{
  "norm_place": "pre",
  "attn_scale": 0.177,
  "init_std_o": 0.0,
  "init_std_up": 0.0265,
  "init_std_down": 0.0,
  "learning_rate": 0.000509,
  "beta1": 0.9,
  "weight_decay": 0.28,
  "max_grad_norm": 0.5,
  "decay_fraction": 0.652,
  "batch_tokens": 32768
}
Each number is 128 + 32 x the weight over its row's rms, rounded and kept within 0 to 255. Layers, rows and columns count from 0. Numbers have three digits each. The size before them is the row's rms in percent of the matrix's.

# v: layer 2 attention value, 224x224, rms 0.0435, rows 198-209, columns 0-111
# o: layer 2 attention output (transposed), 224x224, rms 0.0435, rows 198-209, columns 0-111
v198 109:101123102134097107106124163117198168151140142193075088146147204060130127151124084155092155060176111166121114162143114113139122163152157179085129154116146136128158136173107134170135114102092171161177164124073136122182153069143116125137130128104143164098115111143115147148086133129119111129152040109060149136161068095101167120117129153188
o198 110:128173110121122164132081082112119123065123095118181105097118063148124121126165137141113115107137143136111127198101151087122145111099123108092152119134138114193209129141101093084162118128119108130146143091184120096092096130099126111074124121142124159113105171110152091114160115192123124173111172125181155144097132112130086116125096096082
v199 125:147124141141176174165115128117096080081056130065190160104130090182133141109146186132136072194090149096163106103119150107122140081135121092166125099180156131114103127090147132100136165168169099080100109109197108160090084190094171120127129147124123072176145162100132099100152146135108142169101218128181093135096224146147106129127123121072
o199 140:144064144105133078120175182136132111194145141113105130138168128094177147149115080073138184120092150103125132086137084186158120127113117138156117161144111093091027142105163157176101122107144129140097119143113142160172180125181107138146117103118163115128133081163102148161106149083124143096152090137073125091160098113160147174140147105224
v200 090:174126102132164141151132116131117068096120086056147183113096078131166178097122140146117090144118170117112095113141132099093118119148172060141159114126124113118110138140100120091111193156160078095099122092152133126098110177162131104119129152168090121203139147066153087097153132151136128185135192152160119123081208108145116128122111097099
o200 099:097089143132138123132170184153129138183093135125124109135147153087161122117098146081113154138052104101152160088114101183164129112132112144139070156158072138129068127104188150189104143134119119111099053182124115183127104134167114173161134058140165095097122081183088140143121174086116116134116095119106140104157101102140150144175139134170
v201 075:172112118119145116130115178146160126087113100149172148132089123124138109088125130110149133090224114134143120123207143172134096140157095110106129081227158121106141143154112100166118121172116116192111151099138121175187143105117108108139110105092107136121138123090137138117115141209103129115141077139080095198125137124080076143127074189176
o201 074:139101130110134138101132088072108117131120158067110066125136067084146145158163084130071115155089194093086145164081157083131201124086139094123104160088123092141137118146148143100148153097083117094132118089134109156094140149179146121093136082154150115095120143160175120097165129166134133173125171118126159075117128135110150176147124101194
v202 064:086130140169135076192085129122066151138187098172121110121091125168106182169111075137139132093116102111115139114122132130121130131133149133163152171086082108103134121186099128108138095111128115100128089080069136144098121166124137095123128133165070148165146141128115095103122110149131115129157116057121145034053094185182170074141102108142
o202 057:129121145097164144093148119106120120065105179124122163125098113140117102122170165159105162143128121087159054149152155107101084123195123159117114111165089140124147049142144111126136198158142146133109165166116129086162154095066127110158157117122150165098074111096145189149210160083098138160104088106099115119170139106136156209120135115111
v203 080:148147106115115118105088105135068161152128198186117136132133117123135099174137157139167115105176135146124128134090144152214116149104162197127092131087156122101140141131164119105117137152111149089158091157129152115152116044117160131122095123026103076096128139197115133123116143104069114121120120094126091135181077152130125080180099162160
o203 073:160128135161092123154133139094138109075151134096131092123184100142086144110164097128108088084182116113102150100163126122071153121154126050079143100153094152109117148114071172106116115101107120119144146116160109149135163155068178120157166176178109127097103172111115103110216133162181181135146085139154167136058090146115135160068136129044
v204 075:192149139075167091105105124113073124157165125144108135133147125130110092156121075139188107207104121109147184127059163169174132153130136137136137134140104131123133136123094119130183108147143215053105064127138127114095126115133096164163125126182125162087129122166171158140119173159111144184126174108116113182162092190121131155153132096095
o204 074:144112135176100134088155158122155158140142128139154153099065162163176149151159146137114160112166176182116080066191125039132131124146126099150107099078124148083158149085133099093141138115133153120098151103119148036134173115119088081080112127117151118177090114130107153131099104118120146114129110106174141192196088132114166099131145150122
v205 085:132134159114121212140153087151171106158077126076131131124089130105135149129113130115101113140096172083112086128131146129090130082136103142122177060121138126137124107086147062132169171146163154190109095110189085112059091193135218158140120141103140088136139113085134097109210148133177150190142174114159165139070151116142112149091162121100
o205 083:126092098121125112133098155163073101123168057116125138179169147126106113157172138087140085105117186152117130161119053163142078147117167166184144142151124104101094141113155212153120132129158115122150096164139159173178137130167154091161148128176128118139072101168171137165109165118127107110139125164094106138159078127149122118092116096163
v206 081:137114107126096099122132121123094141094151176137168077123143120110133118023106156122097143100100092171112127151097124094129117161148119091095166080112106134117126124115158153167111135116110202149146108121118103124149186082131105134186141119148112164111139118158107157147163120170124119065132081121080074146153153129131121157099143118156
o206 078:116112170133161164193062090039142144142141100138098134145163115135127104180175092101099090147203136123130135157177114136142160134094160130111187144162166088162199145133102109111181117111154118131093124091156133126139113155158173107054111119056126131124157157144147105105093153172087149123084200118143152122112093099138146073172114102136
v207 085:129153171132121231154139100101128098082080146071130138116170072204128135098109149152162158168126227154176185124151142119101118072095123093138135131096107121174119108099149136099148185129153110114100109114135134111111098201095202135050056145130192104116129143088119081113171155118134144123117164210143132070137192110125090127133106130110
o207 078:108113152082177093082186128155116157164137130173140150119124175167118105127074118154128195142099129138123085137143110158155137152137128146168126105170180111080022158126090124169093117153085150164141126163127141143134178147137063121147135162113170112149133071158170156173080140122082100128158162115117093121183138108144155105115144142202
v208 078:100125123170113078133133110122180132131135104070066113097096160088167210129112062138151182140138132136090112121093091095118139147098150146145092140098096142147123150057161116164094133103126103134103186170119104137096147088131136169159133152156094166140129131112118133149159110105154120093119109135154124116124195144130165159147136105064
o208 076:114138148117128151132150148139122129144078083158152140187128143128145106132124143111178069105075065147143121129138135136053099084130091147135185194115179179124078153101098093171151153133118129101162100158066139104093087147108134169110136147152185124156128156137111146161114136128128087116134142156132101164151057067099150132084149166095
v209 074:113112127078131124116076150113125142108069152166120145109133170107179161130158112134138131145079149176152123137134156198185145183126176179119126173174126152134148133132111091132137127147107146070168153124137165172162121130178138134144076145221142153120140127139129146114101166065133111153113116182093059121123119138168175090076116127146
o209 071:131183109191134134111163191121147160134115056072157065098106066133105135145142065092144142065135157156140135117128071060102150059177096060138119113119131098103140191128144127097134147109125115154053092130157139097135152102083126151159125075121181130125117130161084131165113095173115119114140143072178188184168113083103123129188099173149